Weights of a small transformer language model.
Training: a variant of Muon for these matrices, 129M tokens, 7886 steps.
Each number is 500 + 40 x the weight over its row's rms, rounded and kept within 0 to 999. Layers, rows and columns count from 0. Numbers have three digits each. The size before them is the row's rms in percent of the matrix's.

# up: layer 4 MLP up, 256x96, rms 0.103, rows 242-255, columns 0-47
# down: layer 4 MLP down (transposed), 256x96, rms 0.1, rows 242-255, columns 0-47
# gate: layer 4 MLP gate, 256x96, rms 0.0962, rows 243-255, columns 0-47
up242 101:474550480508490576527569505514484492501431526483447481588507442545447534498528524519420452544559425471525506447474554480494551450538473482431507
down242 101:538482515430465445434499485466477441461489475497500568522573520508543480443534517462480584459495510539464486564508481524518420440543467572530517
gate243 099:492466537486571554472464497540530476481562509511479518508440451469444576480591554499474511480491537462497464535452490537543484459499448480503542
up243 104:473476529468444429448465519444579474430517501457539480496430495405483465516534500548556577526501507529479443483475547559541472450439422446502531
down243 104:535504518471494536487504529468452531515516489495537554551586459517521539529527530454395474456504503518464527555528447443473530455477600595473501
gate244 093:531453537463582494484557517478472441532590546524498528479478464466466490465457457506531558508494539522571535499567521513434423429500435418545545
up244 088:525451540529534514491503524436485542424536521525556596465551479479542529507494527532483462549548528487473476446515503489529471452529487529469463
down244 091:505569477519398482549508518498463491502505480461498425537434409565493501397551453502479488530453494496592577536515462518464524535454533564502468
gate245 110:541502551535538503452487488557511521545410503486596484503553466438532551482447464541590498516553607507543491492517489510513470398530555511530460
up245 101:476555513486450480462514452466513511550550516477524553411495472484518459489573467546584434504526519523497463498517437492519494530540453493525436
down245 098:517406434443517540456526560464542478488504543516483524525473544483477529462455490528454528481488479584476491562487552457541500536508503474500552
gate246 101:466543569536546566541433431514405532488522530490449594528521503508507485534512477512448553541531469570511505517545538536479450563548518496495439
up246 100:510505510467518495498493539490575459512486554500546504505555492506505539435543479509479484509452536447447584564541469518530528455459442476511560
down246 099:506510488478517449527444540456398544539509474498462537443518443546513454549529499532541521533565438493550488424504528444467458534549497534445495
gate247 105:558571472534519532488500495461518549563553495467543495524496547513491525467471556486564499504496465455507512592571538526441513517476473464439487
up247 108:516451542503531521491456519533483531489503487454537479502527480493477521495497481599485504515463516536470525458415449490561543552485489462551493
down247 104:573512438539564525533500423476494490475492487436433524461464534530583391569494527463491486488474452513479482555537520554493459454529477487501460
gate248 101:483454568540471515485529483561497461459476506470492501530454509519512517495488486482562499520457502580454498519447530450501516487485589506434469
up248 101:543445443504452459480483526505486556434508448450488510533477466496558548492482463503552502590523544504521572530445469501536530513502514453546511
down248 099:478561493493469506483516465498549461517466507459467490510380510489438533504505428532451552428396494506498413456600523526467512495418491515501487
gate249 117:544548510526544478544544447509486531503503452518404488545503457509535485433475551478481515519486426460491505521447520478525541495487588488535516
up249 118:461469446536576449499530513519564531558545548479478531494551464583453623483460508484557510563502523529545511535537558458522539510459524536548471
down249 114:491496527537523543539480416474457572486525498440483539518437487474522508484479517455472354429468463526542441437479478486518511571535535492483451
gate250 104:525523471486487527567548493484458405509504462494462536492399453553520491488475452505579507574509548522559491484470479493404503454503517452450466
up250 104:492472540525509411517587558505541424438486547552528478479494502493518496587494596539413520469454525534507472542508471519483512466399507582526441
down250 104:581491410526532472553518474472531506525540526509468420533458503557509510483541520454484415541511498427548508529577488498419486539547521471527516
gate251 099:549510412500507517517470500458523500577582517545494505500475559500496577481452526476553461534442581426561429517550507564437515473513457507484507
up251 095:489490480496495480529476551560547490447480529517523511493455533511504416475523494459455433425577492512536514446506452491497438436523537491511531
down251 098:477523490479507445498508501507513509482459537528477517470444439506491503480512467537554513477513519495486461578461546424492527513545489546494564
gate252 104:480500497507654506396467534476506494502537473503537442477516469514558507493527455451467459500446458535517479538493537498462489491522476537463505
up252 104:510446525470429515466553522452429501486497453537499499531504540548478544517590485511443543483437456514468514517496527552426476423492528497494566
down252 102:441439474476451422475579480545450520479531492495439559542487498513447483435471535510504512537499582475475458475498566467509478515514466477454511
gate253 099:537550487598528560472438446458460547501442480511488526498465468518546546577503462552472512511475465558526489552563453524558483572495545563428524
up253 098:493445493418501462432529558478500490494497459534467532517478461488566458538501446505504413441505544424485505424486475507521510544489524491547521
down253 098:421502451502520536492479508569406527460558475433491560478504517522481469491514431487440576468569484409453426495508547484473482507529442499517515
gate254 101:483498539557459505533573522474451548530510476478450583467471459452513498495563562471477496564527466515540477492404529499379527527498538505436483
up254 099:503563536502488517450517492410486485544508499558480415491517452517418501522504522467510488493576488569489520514523496512545446576495459532445626
down254 100:541527486457483491482458472558490545442494548480459513448509472523576482449448552511475456454571551481501500483494506525504540536439568518575450
gate255 103:481457530461536458478585499489476598562525510521527455510480585478507496485528481507511508520501500444545515477419485565487488461473586476564542
up255 101:533491502572513496466536522519515513424467518456537490580426441562471488462504536553519448501506531532510572489533572571455539477497434490548576
down255 099:463582530458467510486446454545476506506466547510483501473561537508476468539462547486471523423461483563437473483545603447441562566537454466440471